config = dict(
    num_key_value_heads=2,
    norm_place='pre',
    attn_scale=0.177,
    bias='none',
    init_std_o=0.0,
    init_std_down=0.0,
    warmup_steps=200,
    decay_fraction=0.7,
    final_lr_fraction=0.1,
    max_steps=4642,
)
Each number is 128 + 32 x the weight over the matrix's rms, rounded and kept within 0 to 255. Layers, rows and columns count from 0.

# layer 5 MLP down (transposed), 128x64, rms 0.145, rows 71-105, columns 0-63
[[138  83 126 169 189 134 128 133 119 183 146 171  88 130 123 131 150 106 155 133 100 154 143 121 135 157 133 121 127 114 167 148 147 138  96  96 191 116  59 172 145 143 149 177 176  91 147 128 108 126  82 153 124 163 159 154  74 156 127  67  97 164 174  98]
 [159 152  99 168 113 136 135 165 108 108 142 110 124 127 205 142 130  97 151 123  89 162 109 121 114 109 155 157  93 129 109  73  81 103  89 138 110 188 124 119  84 115  95 151 114 172  84 159 112 142 145 148 137 120  84 116 132 100 147 160 154 182 189 133]
 [163  82 121  76 121 162 142 116 133 122 117 132 183 105 109 165 153 205 151 157 170 187  91 117 123 138 106 133  96  99 114 135 150 133 104 112 162 125 140 161 126  96 121 125 133  92 110 184 101  83 159  79  82 119 122 131  80  94  84 179 113 127 137 102]
 [ 83 168 166 113 127 115 160 143 175 100 126 138 122 125 142 109 119 151 102 151 182 205 143 137  91 169 160  84 152 139 160 186 158 125 140 184 128  81  95  67  74 104 155 149  55 139  71  62 106 105  81 159 109 136 161 120 142 146 138 146 109  90 150  89]
 [152 131 105 128  81 105 111 144 139 151 123  83 129  86 179 123 116 156 126 163 152 167 106  95 151  80 173 137 127 149 112 107 136 154 147 125 147 162 100 142  95  87 151 164  98 106 218 200 109  56 110 169  92 129 161  87  59 184  86 106 138 130 116 105]
 [144 127 153 125  97 142 119 102  96 135 145 146 117 108 142 147 172 104 127 139 132 117 190 175 121 131 121 115  90  98 163 202 101 119 119 155  76  90 167 156  91 148 138 115 133  93 163  92  95 124 114  81 163 137  50 142 127 116 133 134  94 110 132 134]
 [166 198 139 122 160  97  66  90 161 124 187  99 120 150 161 104 124  74 183 155 145 170 129 139 135 100 126 123 165  82 106 111 134 160 122 123 101 129 151 182  58 111 106  93 110 130  57 102 160 124 151 113 158  73 101 131 125 158 158 114 107 161 120 118]
 [204 107 154 100 105 114 164 139 146 141  67  97 156 144 131 162 177 135 153 154 141  98 138  69 160  49 105 146 201 162 174 119 138 138 194  94 146 101  90  96 121 106 162 164 155 137 117 131 148 205 155  86 128 106 108 159 105 124  61 122 151  86 195 128]
 [154 134 128 102 119 166 137 143 119 140 208 171 120 194 133 134 107 125  84  84 186 180 104 139 157 182 136  77 109 154 127 175 163 143 165 134 109 123 169 151  93 121 149 132 127 137 103  42  49  93  97 143 104 147 158  75 116 107 167 137 145 116 177 137]
 [ 55  86 103  61 139 112  88 111  61 125 124  96 101 119  89 124  95 152 130 120 149 161 170 144  93 140 117 131  83 117  83 149 142 176 144 130 157 132 154 151 128 125 182  92 147 152 125 124 129 132 127 157 140 142 146 168 121  96 116 108  91 118 132 119]
 [ 79 115 171 132 138  91 121 118 100 119 109 115  97 117 119 158 182 115 154  73 112  41 109 121  91 117 116 157 119 155 113 129 122 124 121 134 156 112 134 143  89  82 113 139 170 174  98 170  98 179 135  97 132 145  76 165 157  85 142 132 124 143 156 150]
 [131  75 116 146 147 142 110 176  87 126  93 114 182 132 129 120  86 123 109 136 164 130 177 110 122 157 196  87 157 118  73 113 135 134 104 133 143 134 129 120 159  92 117 113 109  93 170 107 133 134 149 129  91 181 105 170 152 151  96 118 102 122 156 134]
 [179 128 132 138 160 156 120 186 208 110 171  73 164 101 141 167 136 120 123 138  99  85 106 140 142 149  98 113 210 117 147  86  93 179 169 171 159 130 104  94 128 138 124 167 112 126 140 132 135 130 165  82 102  71 109 165 175 137 112 197 190 105 124 135]
 [132 154  77 164  54 120 111 111 182 111 162 123 114 191 137 143 161 109 147 101 214 167 124 201 103  99 116 157 141 102 160 124 188 147 171  86 124 130 161 169 159 110 143 129 140  91 125 121 126 152 166 101 232  93 163 179 167 137 176 128 130 117 128 141]
 [164 115 152 135  88 146 107 122  98 141 141 103 109 175 156  86 134 151  68 147  91 102 125 190 106  90  79 158 135 149 101 151  68 118 135 140 109 213 165 140 141 163  85 124 148  69 128 131 174 113 145 152 115 149  86 194  97 182  84 109 113 128  61 124]
 [ 78 146 118 140 180 138 162  53 140 163 136 132 163 126 133 110 170 150  84 111 129 129 220 129 113 100 138 110  87 170 117 194  93 135 118  96 152  98  67 124 161 106  94 124  89 146 160 112 189 143  62 132 124 131 148 122 129 125 140 103  89 132 129  92]
 [171 135 201  90 195  72 164 155 111 181 100 130 192 148 116 116  72 163 159 154  72 160 132  93 185  87 102 147  70  88 124  79 107 110 103 110 177 132  47  94 104 101  88 185 186 150 178 104 131  97 156 157  28 135  59 132 145 255 156 109  83 161 140 137]
 [153 179 117 116 140 130 138 120  49  91 116 106 113 142 119 132 146  75 144 163  99 179 180 118 109 127 108 160 166 150 182 102 140 163 123 139 115 111 132  80 116 165 127 119  96  81 154 113  82  64 122 109 133 133 130 174 137 119  92 117 150 126 119 169]
 [ 73 156 168 125 108 149 117 122 129  99 150 127 129 140 112  84 157 142 108 125 120 125 102 105 100  28  95 147 115 112 164  82 103 158 167 108 130 125  65 116 117 140 143 158 110 140 141 117 153 138 128 173 112 104  70 112  73 146  96 162 111 109 101 179]
 [175 144  84 103 148 126  89 133 140 114 121  85 129 179  88 101 104 120 164  24 139 104 134 138 198  86 152 157 156  68 135 134 133 122 149 124 132 118  95 143 118 171 195 143 107 187 113 124 173 101 115 102 113 161 148 114 149 100 120 129 127 108 156  96]
 [134  96 143 114 142 143  73 157 155 170 106 109 136 182 140 130 117 109  52 112 174  75  79 173 132 145 142 123  76 118  96 109 200  99 126 116 104 150 166 139 162 138 135 164 140 155 128 164 136 118 131 119 155 171 130 164 109  96 141 104 121 220  57 141]
 [241  80 129 139 114 117 102 111 145 164 137  86 116 152 140 123 118 100 105 108  96 117 134 151 196 125  74  90 183 101 137 140  75 135 144 139 179 202 138 128 104 100 121 152 141 134 162 162 147 117 169  88 153 154 110 104 145 156  90 162 122 161 111 143]
 [113 106 145 130 124  95  98 138 129 118 191 159 162  95 150 110  97 156 108 140 141 135 144 178 137  66 145 175 152  87 157 147 108 109 172 143 122 161 144 173 121 117 173  95 144 126  92 151 150 117 114  73 189 122 122 158 145 161  90 132 158 154 162 134]
 [ 90 168 153  82  72  89 104 102 107 121 181 109  92 116 145 114 129 103 181 149  76 133  82 119 109 127 138 179  74  94 149 156 107 106 114 118 148 147 109 173 144  72 135 104 159 173  80 142  86 109 125 149 106 124 102 154  67 117 138 145 108 139 126 102]
 [160 142 150 155 130 165  98 139 198 135  92 155 181 120  82 134 126 157 143 139  78 114 167 131 183 133 132 152 151  64 104 200 166 118  70 132 147 123 108 106 111  77 140 130 140 152 129 143 160 138 125 105 101 127  88 175 178 175  88 165 171 110 116 110]
 [ 70 102 124 100 159 135  98 110 118 146 114 123 182 116 112  85 102 154 147  90 125 132 147 124 121 121 147 102 120 157 114 165 180 145 119 140 163 105 144 119 132 123 201  86 164 141 129 129  91 165 164 122 102 162 113 138 134 123 119 136 119 113 112 162]
 [101 128 125 127 140 156 140 174 128 135 130  87 158 205 136 142  67 142 158 127 187 120 101 141 156 100 114  88 125 112  52 145  84 108 149 166 128 155  83  76 194 166 100 166 159  91 121  91 135 175 121 170  93  98 147  86 107  91 154  87 130 150 160  86]
 [ 61  89 138 112 165 131 129 165 161 126  95 143 151 135 101 121  87 146 173 107 121 186 254 163 140 106  77 165  39 143  41 184 133 123  43 177 151  85  82 112  99 138 168 114 125  88 169 101  61 140  97 130 108 103 141 165 115  99 121 160 120 101 140 147]
 [180 133 161 117 133 101  88  81 161 147 170 109 166 165 106 166 177 112 129 110 131  59 113 167 185 104 113 106 173  93 147 153  52 199 163 136 134 109 152 119 134 144 126 145  85 188 120 161 157 122 155  81 156 148  43 107 122  76 122 111 146 105  95 107]
 [208 175 108 147 113 162 139 169  69  91 121 120 128 120 134 117 116  97 152  98  87 146 149 124 150 158  75 117 173  91 174 155  91  92 126 105 112 126 112 150  88 106  91 129 126 112 168 190 179  36  95  99 186 116 147  87 186 162 138 171 150 181 136 124]
 [118 140 120 149 181  80 107  60 157 106 130 133 208 109 117 134 148 145 162 184 126 127  65 155 121 133 132  58 111  90 153 169 186 163 189 157 149  87 103 119 162 141 159  97 118 105  75 125 144 107 181 142 141 142 123 185 143 136 103 130 118 140 119 173]
 [175 161 187 177  54  99 119 132 147 109 139  84 123  88 136 136 179 150 143 163  91 121 152 151 147 108 125  94 124 136 174  88 107 106 131 199 141 130  98 141 104 149 100 128 165 149  86 160 124 150 176 152 154  97  79 190 188 113 139 168 124  97 110 132]
 [ 78 169 193 111 109 155 117 126 100 105 181 141 151  86 105 116 117 187 157 131 118 105  87 143  73 189 119 152 146 147  80 129 132 143 142 171 145 161 106 134 139 106 186 122 115 165 121 132  86 118 130 151 142  84 117  97  89 135 170 154 174 158 204 159]
 [ 58 127 124  95  57 121 119 145 116 173 116 124 204 123  94 129 143 170 107 130 184 136 157 123  87 155 101 147  75 127 117 149 127 106 149 145 134 114 172 134 223 155 135  96 140 146  89 164 139  70 181 116  85 157  85 179 135 168 129  94 126 105  95 123]
 [239 137 133 184 115 168 142  97  72 136 141 145 139 165 130 114 100 151 183  63 137  96 109 107  91 134 119 139 167  95 133 110 150 143 128 151 142 109 103 154 128 211 136 118 157 169 135  88  81 137 181 118 188 110 178  68 109 139 105 137 164 108 111 138]]
# layer 5 MLP gate, 128x64, rms 0.176, rows 72-106, columns 0-63
[[153  94 115 117 156 107 138 104 103 121 117  77 110 106  98 111 124 151 122  75 159 140 105 125  90 117 131 155 150 115 106 166 163 121 162 135 149  75 169 131 116  97 174  83 130 161 140  76  94 105 146 126 179 112 114  98 114 140  91  49  87  59 129 144]
 [132 146 128 104 134 153 141  82 172 166 174 129 163 153 135 123 138 145 101 108 154 137 171 147 126 111 102 144 151  11 168 134 118 139 104 122 138  78 143 116 185 119 110 122 157 164 137 159 144 137 157 139 129 105 185 141 124 149 102 148 187 141 145 123]
 [187 130 124 125  41 146 139 129  96 129 185 122 138 133 135 136 130 117 142 114 189 132  64 135 104 111 140 177 139 170 156  61 137 184 121  87  58  91 132  98 164 130 158 124 142 110 126  53  95 129 126 145 158 161 182 146  61 132 117 129 125  95 146 122]
 [148 152 164 122 159 212 125 127 127 120 148 128 149 140  93 234 140  66 143  50 141 112 102 191 126 123 162 132 105 142 119 148  92 155  99 176 164 142 119  93 151 139 124 125 150 168 188 122 137  70  88 137 195  77 171 107 166 152 131  53 150  81 192 156]
 [119 112 168 133 137 138  80 142 156 124 140 109 141 113 111 131 171 156  30 194 139 149 163 154  86 169 110 110 166 102 101 150  84 131 162 130  90 103 156 186 140 113 134 158 193 145 165 110 183 136 164 121 103 118 156 148 116 146 113 139 123 162 176 118]
 [ 63  96 161 128 156 150 164 160 127 159 144 147 143 108 149  95  94 130 133  85 131 131 114 118 113 107 143 135 132 115  75  90 176 151 133 106 108 124 192  82 184 139 127 169 108 121 144 117 129  79  80 140  96 179 119 120 144 126  87  90 105 205 155 193]
 [134 122 153 125 106 159 111 135 141 137  73 137 177 145 149 151 129 160 195 128 125 177 103 106 124 154 178 127 114 169 132 137 157 162 109  28 162 146 152  94 108  68 145 162 181 176 135 100 145 216 151 117 172  94 149 157 112 140  85 119 155  87 133 159]
 [128 254 100 179 127 184 122  78 117 161 128 117 179 127 145 109 117 130  80 203 159 137 131 114  90  56 166 105 162  95 138 138 108 124 136 175 186  82 185 130 122 180 150 130  94 113  80  80 127  97 101 121 175 162 200 104 120 206 159 124 218 129 154 189]
 [ 96 140 122 166 177 131 146 131 119 127 129 122 112  97 131 142 131 184 121 179 137  88 131 141 122 149 110 157  59  82 135  96 114  97 137 141 119 115 128  95  95 115 110  86 119  69 124 154 128  92  86 194 180 130 119 151 108  82 125 147  87 121 189 106]
 [ 96 126  78 134 156 142 125 111 114  62 136 125 134  86 135 102 136 137 148 136  78  87 116  74 156 156 122 178 129 137 117 114 115 120 138  96  84  91 109 174 124 170 133 171 131 169 131 119 162 154 137 139  95 127 126 146 112 124 128 152 165  92 137  85]
 [171  88 112 159 108 117  95 127 108 138 111 110 144 123 159  87  96 142 150 126 145 110 204 154 125 164 166 112 157 161 110 170 140 146 120 144 152 154  68 158 136 143 126  93  93 103 144 136  98 172 103 147 131 163 113 113 143 159 126 137 115 103 149 134]
 [138  93 128 148 113 151 119 140 124 130 204 132 135 136 147 188  93 173 124 120 156 111 136 138 104  98 209 183 106 158 194  34 101 105 122 102 132  61 115  99 132 140 145 118  68 173 131 108 110 135 126 108 135 193 161 180 109 127 115 178 191 103 130 137]
 [101 125 111 137  62 188 129 153  57 186  82  87 157 146 121 116 116 108  88 108  73 151 138  98 150 155 145  63 149 125 166 142 118  90 153 128 203 122  51  78 162 100 122 148 163 161 182  79  79  66 117 100  56 167 214 114  93 112 150 181 136 118 156 128]
 [110  97 112 127 130 173 133  92 198 123 170 133  99 129 146 120 141 128 153 141 194 165 103 116 131 137 151 135  77 174 157 115  54  96 171 116 102  92 115 176 128 156 156 113 131 101 210 103 156 134 129  97 103 151 136 126 125 173 145 148 203 120 140 117]
 [142 135 125 110 100 103  90 186 113 136 131 175 103 171 108 103 105 107 138 159 127 167 117 116 150 173 176 113 142 137 141 104 115 126 153 158 146 191 169 108 149  87 165  52 165 151 153  87  44 116 101 117 123 100  89  38 123  83 118 120 147  90  71 177]
 [147 139  31 131  97 193  84 232 116 167 247 117 144 147 125 150 164 122 113  64 113  88 100  51 126 200  79 193 131  90 115 113 140  42  95 152  14 115 114 112 216 138 145  76 157 137 175 110 147 126 128 147 116 189 181 153 110  18  85 171  70  85 104 186]
 [121  76 182 132 121 144 147 171 121 166 141 190 192 163 128  86 102 112 123 127 151 114 103 152 157 125 137 122  93 115  63 163 117  73  88 123 171 127 102 180 135 117 115 130 143 222 133  94 146 179 140 164 143 146 145 118 101 106  43 142 140 125 130 103]
 [175  69 137 126 101  95 127  87 120 144 131 124 142 147  92 145  86 147 222  92 164 140 144 146 132 121 173  60  62 133  93 137 157 115 158 126 163 128 156  81 108  96 121  74 189 100 146 119 113 156 107 181 105 158 139 143 129 132 142  70 190  96 193 152]
 [141  65 128 168 136 107 208 138 110 161 108 141 127 111 107 149 104 102 136 128 144 110 105 135  78 138 104 150 190 191 119 102 105 149 138 131  97 111 142  99 170  85  94 129 159 153 147 106  78 163 112  75 205 129 111 111 147 130 166  80 112 126 115 149]
 [170 176 112 117 155 134 158 105  91 186 131 136 140 114 123 125 174 130  81 123  95 105 186  89 135 107 174 139 171 125 112 165 127  99 139 135 133 158 191 128 173 160 160  52 169 119 134 111 158 180 104 119 140  89 117  68 148 123 126 140 139  80  98 136]
 [ 56 239 110 137  92 189 107 159 101 149  83 183 133 112 138 127 140 134 120 113 130 145 165  97  63 114 167 158 138 177 108 125  90 165  80 102  80  92 160 150 181 174 100 111 179 138 131 151 125 103  85 149 112 144 122 140 124 115 131 136 107 176 132 105]
 [142 120 110 131 115 131 139 117 109 106  76 130  90 170 108 171 186  93 147 134  86 120 102 138 102 144  84 105 149  48 115 125 150 139 110 101 137 144  99 107 188 137 158 167 108 125 143 103 124 165 100 171 152 129 142  79 143 110 135 140 135 130 102 113]
 [188 119 152 129 163 141 127  89 150  97 147 108 167 117 133  97  62  90  89 131 118 133 156 174 141 123 148  80 123 154  91 113 192 121 169 179 130 163 163 136 167  90 129  96 160 121 120 124 115 134  79  89 139 122 109 133 133 136 120  76 141 130 147 122]
 [108 124 177 136  74 104 153 133  87 116 179 136  97 121 165 119 150  84  60 167 141 147 100  66  91  87 116 115 143 197 127 148 111 113 129  88 100 144  80 114 168 184  96 134 148 160 154  74 162 120 177 148 118 152 173 120 117 165 128 114 128 161  92 196]
 [ 54 102 124 124 167 168 125 134  93 109  80 158 173 109 110  66 128  88 121  78 132 141 114 101 164  98 139  78 163 135 138 106 131 106 137 145 160 129 139 110 127 124 163 113 146 112  88 134 142 109 147 175 152  81 130 172 109 112 154 130 122 108 160 119]
 [103 130 180 128 101 105 135 127 131 193  74 164 125 167  99 103 110  87 151 151  99 115 131 133 184 176 165 130  85 128 120 150 111 134  62 113  98 126 120  97 118 144 158 141 143 129 161 118  99 187  94 165  73 174 165 142 132 141 154 133 122 144 139 134]
 [124 139 140 120 116 110  99 101 180 146 128  75 146 181 165 153  96  96 179 144 131  96  48  66 145 140 181 123 107 155 107 193 110 137 132 100 134  89 135 105 143  97 177 124 117 128 105 103 118  56 149 170 179  92 180  95 108 206 120 157 128 127 122 140]
 [207 136 149  81  96 135 111 150 148 120 109  94 208 179 162 112 152 108 133 102 127 139  74  72 198 177  75 123 175 113 162 168 128 181 111 146 142 168  99  63 113 158 196 120 160 104 164 163 114  60 159  91 133 123 118 180 110 110 120 198 115 123  90 107]
 [ 98  91 199  99 116 132 136  96 154 167 122 130 168  80  84 136 135 117 148 156 114 133 111 118 135  84 129 136 135 112  73 148 151 134 165 130 166 153  60  70 188 150 171 113 119 111 152 121  84 159 133 166  63 179 150 191  96 122 119 103 112 106 179 180]
 [122 127 104 134 147 150 105  76 127 140  97 174 116 138  88  87 142 140 147 128 156  80 138  84 113 137 142 177 163 143 121  78 158 128  73 162 126  92  82 111 126  98  58 141  67 104 183 124 100 138 128 120 101 168 114 125 117  69 116 173 145 147 123  94]
 [137 125 182 116 124 102 122 111  95 144 150 173 140  62  86 111 131 106 159 133 112 182 125 115  59 143 124 168 141 128  71 159 136 171 107 102 180 137 172  82 121 163 133  99 149 160 150  89 118  61  74 128 120 129 140 121 169 113 113 213  83 103  85 165]
 [154  98  95  98 155 192 210 106 126 134 162 127 103 122 137 163  72 106 110  69 174 145 189  87 127  89 180 124 120  80  80 193 119 143 125 115 155 152 121 140 156 155 165 143 122 125 131 128 127 108 188 110 124  94 125 135 134  84 123 102 133 139  76 141]
 [ 99  92  79  83 195 163 181 144 132 172  88 159 191 113 107 168 129 111 125 105 142 120 185 143  87 112 153  67  86 105  92 150 139 128 180 109 144 163 138  72 171 134 141 123 107 108 134 157 160 138  97 136  69 123 130  90 146 138 167 105 131 146 128 118]
 [199 139 119 149  50  98 113 141  78 119 143  59  98 150  85 118  92 148 143 119 117 124 164 101 113 160 158 158 108 132 129  83 162 108 150 137 105  91 126 148 189 171 182 167 102 106 205 107  97 127  78 157 103 102 207 107 103 101 125 110 141 123  63  89]
 [ 70 132 102 120 135 151 114 178 145 190 142 174 102 129 130  58 123  88  70 154 164  75 169  78 193 132 132 189 113  60 202 107 154 101 109  91  87 100 110  94 111 166 182 102 174 164 162  92 171  77  95 182 104 111 120 142 106 184  74 145  85 134 196 170]]
# layer 5 MLP up, 128x64, rms 0.162, rows 72-106, columns 0-63
[[138 143  97 125 117 125  99 126 148 135 103 124  54 154 181 131 163 146 147 184  56 161 161 107 133 138 153  54 101 154 135 131 155  63 108  64 135 102 204 127  92 126 155 115 122 170 139 145 117 145 137 162 144 165 109  91 181 152 167 161 137 173 122 161]
 [168 140 147 131  71 107 202 119 175 102 159  94 168 125 180 115 129 106 113  94 113  89 155  95 127 144 111 140 147 146 201 113 129 115 107 131 141 167  88 117 172 136 109 170 107 160  82 114 107 146  85 108 139 133 186  86 149 148 114 148 152 150 144 144]
 [138 115 155 154 147 136 140 142 136 177 174 201 128 125 144 133 144  77 136 152 135 128 118  83 163 181  86 121 152 146  22 133 166  85 109  76 126 120 126 108  86  59 154  84 103  94 146 209 109 182 146 113 187 156 146 162 141 118 133 105 114 127 136  97]
 [154 126 192 117 169 141 118 117 121  87  89 145 104  80 135 103  93 142 162 153  80 153 128 148  80 192 100  78 166 123 140 144 165 106 137  94 118 133  69 175 150 134  77 141 147 116  97  57 125 158 121 124 174 148 141 104  99 132 103 162 101 193 122 121]
 [122  97 158 100 187 121  88 142 144  74 145 201 174 117 185  79 150 111  82 169 184 116 139 120 120 159  89 105 145 141 103 104  79 116 170 142 124 117 134 130 131 138 154 134 142 153 118 151 130 130 188 170 103 137 139  82 129 166 103 134 127 115 122 130]
 [119 166 130 129  92 142  83 176 158 119  74 157 189 138 137 111 153 157 165 121 172 108  98 154 161 148 108  96 140 113  96  85 126 119 112 122  77 112 110 117 179 135 137 133 116 136 143 176 132 122  65 106 177 127 104 106 122 175  96 162 184  89 169 149]
 [128 109 122 138 163 139 190 130  62 136 168 154 189  40 136 105  77  92 125 120 107 100 115 174 134 170 142 113  83 101 105 111 161  90 145 173 144  94 172 153  98 161  78 136  73 119 168 194 166 113 185 176 110 130 155 129 126 136  97 192 148 141 141 135]
 [136 177 131 139 136 166 117 139 122  62 115 122 122  91 163 108 132 130 116 129 137 160 184 116 125 165 142 153 194 160 126 221 143  63 132 150 182 126 104 102 123 154 172 115  90 112  55 159 158 144 132 119 193 145 151 214 129 130 138 149  95 128 149 100]
 [143 102 138 143 156 150 148 132 166 154 171 195 134  71  98 143 194 151 132  91 106 129 128 113 143  98 136 220 113 172 114 167 119 153 118 162 114 203 156  73 164 150 104 187  63 126 134 129 111  93 161 119 148 188 127 100 156 138 140 158  86 161 140  91]
 [147 129  99 110 160  62 126 107 119 116 149 145 116  80 175  44 115  77 155 139 132 132 131 111 121 182 132 139 229 123 104 138  91 132 190 124 114 137 108 123 173 120 154 119 175 153 173 102  98 137 106 103  94 111 130 145 137 111 109 164 152 104 138 118]
 [157 148  96 123 126 133 133 103 166 198 130 132 129 115 149 109 150 140 153 153  81 101 166 142 149 103  98 136 130 148 139 117 127 133 111  97 113 147 159 154 130 152 138 169 135 129 162 131 143  94  96 126 155 123 161 116 125 128  97 191 108 137  81 169]
 [193 105 218 159 166 119 152 116 158 162 121 111 177  86 161 127 168 156 136 185 143 176  93 125 114 156 121 126 150 112  91 126 160 137 108 131 106 177 180 126 114 111  86 134  62 133 124 189 145 121 122 118 117  91 131 135 140 170 118 192  97 172 182 141]
 [ 73 108 147 153 217 159 149 147 174 129 180  15 154 125 148  99 135 200 117 123 125 151 101 102 131 145  80 139 106 172 116 121 128 125 126 102  80 158  28 125 161 116 183 168 121 137 122 149 172 146  87 163 184  93 118 135  79 122 107 152 118 141 119 137]
 [106 170  87 164  96  98 124 124 179 107  97 130  90 140  75 138 141  69  92 115 144 169  78  88 122  94 130  66 128  91 210 160 143  57 134  94 116 154 168  78 144  95  87  97 107 116  53 148 150 146 115 117 207 153 139  77  99  58  90 128 141 124 152 111]
 [ 81  96 112 204 127 138 104 129 161 128 111  69 160 166 101 126  84 161 161 133 159 116 110 122 143  83 152 119  99 101 160 104 157 111 107 120 136 125 159  62  94  77 117 107 125 169 146 112 107 128 116 173 145 154 157 126 133 146 160  86 135 144 152 128]
 [ 86 153  97 191 130 103 214   0 152 110 101 184 148  95 144 110 130 123 175 163 180  96 136 157 163  69 188 215 161 181 143 136  94 165  74  99 182 122 103  73 111 136  84 182 106 148  91 169 182 238 143 116 130 160  88 113 185 205 123 124 125 132 102  87]
 [118 148 116 133 144 104 142 137 150 127 174 113 158 146 119 128 134 136 129 167 121 142  60 120 131 153 142 141 161 131 137 135 158 147 108 112  73 111 108  78  90 159 108 148 155  72 103 143 132 178 122 135 128  88 127 179 143 177 168 108  66 145 142 148]
 [121  78 166 100 111 163 154 158 119 155 120 101 135  94 137 121 173  73 124 166 166 127 138  98 114 123  92 109 140 142 124 149 125  77 124  65 131 121 117  97 120 180 127 152 204  88 154 113 138 149 162 127 148  83  88 149 103  91 103 159 114 134 189  99]
 [ 45 130 140 129 146 189 159  44 173 123  86 148 119  73 164  94 164 119  73 184 137 128 134  98 125 121  88 167 123 144 173 107  86 120 117 111  72  94  94 120 138 145 100 137 152 142 114 110 112 145 178  88 161 159 124 119 121  90  92 104 107 147 144 159]
 [147 188 145 173 188 171 141 197 114 110 173 139 153 117 170 110 136 137 107  82 117 114 110 128 106 132 104 160  94 179  59 139 112 149 156 115 121 181  92 159 100  74 128 177 145  76 172 179  99 161  94 220 142 101 127 139 117 122 128  87  92 182 138 166]
 [ 69 102 120 183 183  97 156 115 165 122 210 165 118 110 133 102 120 136  97 166 106 103 169  95  20 159 118 149 102 188 114  75 155 129 114 131  79 160 131 140 103 160 123 127 100 123  74 157 110 171  97 140 131 110 121 138  99 129  85 162  94 120 129 151]
 [152 156  91 128 162  88 142 103  95 158 160 168 136 100 142 128 116 114 158 168 153 155 152 130  96 123 159 119 113 185 165 163 174  83 122 137 122  75 104  97 162  96 142 147 138  74  96 115 126 106 137 126  34 123 119 121 129 101 107 146 102 146 141 103]
 [108 130 146 102 101 137 148  43 129 128 122 109 139 103 137 160  80 102  85 143 189 120 143 129 128  96  88 135 124  95 177 149 134  88 180 166 161 175 109 135 170 122 155 124 129  92 118 150 141 121 118 156 102 100 111 122  90 137 153 107 130 122 110  95]
 [ 67 110 101 108 151 148  71 138  84  84  92 152  62 179 142 110 142 119  81 123 155 116 148 116 147  74 167  78 158 165 136 104  90  98 169  99 125 109 105 104 147 170 154 144  95  82 111 112 126  79 118 155 200 165 149 148  91 150 166 164 123 152 160 100]
 [159 128 210 155  87 178 146 134 152 123 136 102  82 137  97 178 129 139 101 168 147 169 152 104 141 129 132 148  93 107  95 113 103 128 174 108  98 154 103 134 128 119  51 202 114 139 151 121 131 103  62 155 123  85 162  71 147 111 194 108 150 109 136 165]
 [149 105 135 142  97 128  60  97 139  63 140 168  69  63 147 127 163  79 128 134 152 119 118  83 105 149 141 119 103 152 178 155 168 129  60  90 122  94 152 172  80 137 188 101 130  64 174 117 101 102 157 106 146 175  97 115 137 153 117 112 176 117 105 171]
 [139 138 173 120 117 160  76 108 115 179 118 125 131 126 207 107 120  72 171 130 156  69 147 108 124 202 164  64 139 128 169 127 143 169 104  95  78 184 105 108 166 141 162 123 167 112 107 174 134 123 152 127 163 181 131  62 148  28 108  81 158 126  97 163]
 [192 159 134  58  92 155  63  77 170 162 127 165 138  88 114 107 195  89 137 134 138 136  93 131 134 154 119 168  95  78 142 161 104 153 139  94 155  88 153 132 107 179  89 112 124 113 103 142 163 131 104 118  70 165  86 144 124 101 138 109 115 119 110 164]
 [191  79 177 163 153 116  84  62  92 151 156 147 123 175 192 182 159 144  69 120 111 133 178 134 139 129 162  98  98 116 142  86 115 142 154  89  92 114 122 105 100 103 125 179 162 116 102 104  86 111 167 111 101 149  62 156  87 150 104 158 156 184 170 103]
 [114 151 144 141 114 116 109  74  97 152 133 148 115 169 110  73 189 112  98  98  60 134 157 108  98 122 240 139 182  87  81  94 128  99 122 129  96 112  92 133 128 152 120 150 125 171 168 120  97 119 134 129 140 141 134 137 123 139  96 135 125 160 140 115]
 [173 133 132 139  91  80 152 169 122 111 152 118 103 108  81 145 151 142 125 153 137 142 111 146 192 137  91 161 182 119 154 152 139 139  95 104 162 155 111  57 137 129 108 180 143 190 104 156 115  71 197  63 145 184 157  94 133 153 127 138 127 149 116  70]
 [134 166 139 160 204 144 126 172 206 166 164 159 132  65 162 145  73 122 127  67 164  82  80 132 115 129 108 110  88 107 113 126 103 101 124 135 154 137  85 138 130 100 149 120 103 193 125 178 141 101 141 131 102  78 118 103 133 146 132  96 154 107 133 202]
 [154 132 122  93 160 127 216  67 176 113  96 113 162 161 140 230 107 145 121 175 137 120  59 139 117 103 126  75  96 108 138 137 133  82 161 123 127  65 127 107 101  92 114  93 126 161 130 112 173 155  92 145 156 171 143  89 169  75 177 123 117 128 155 116]
 [155 108 166  66 150 148 158 150 113 151 131 159 147  83 128 133 157 159 134 133  98 160  85 120 105 168 148 208  89 146 134 125 121  90 113 128 137 192 142 118 191  72 138 164 118 177 114 162 135 165 157 190 122 122 119 187 164 146 124 163  50 120 148  99]
 [124 132  98 173 122 161  93  61 158 128 164 141 153 103 149 195 168 178 146 163 152 131  75 102 166 106  87 186 157  71 164 133  99 149 162 159 104 175 205 112 131  68 118  74 152  23 134 185 182  69 179 112 155 148 115 137 130 152 125 148  81  95 127  70]]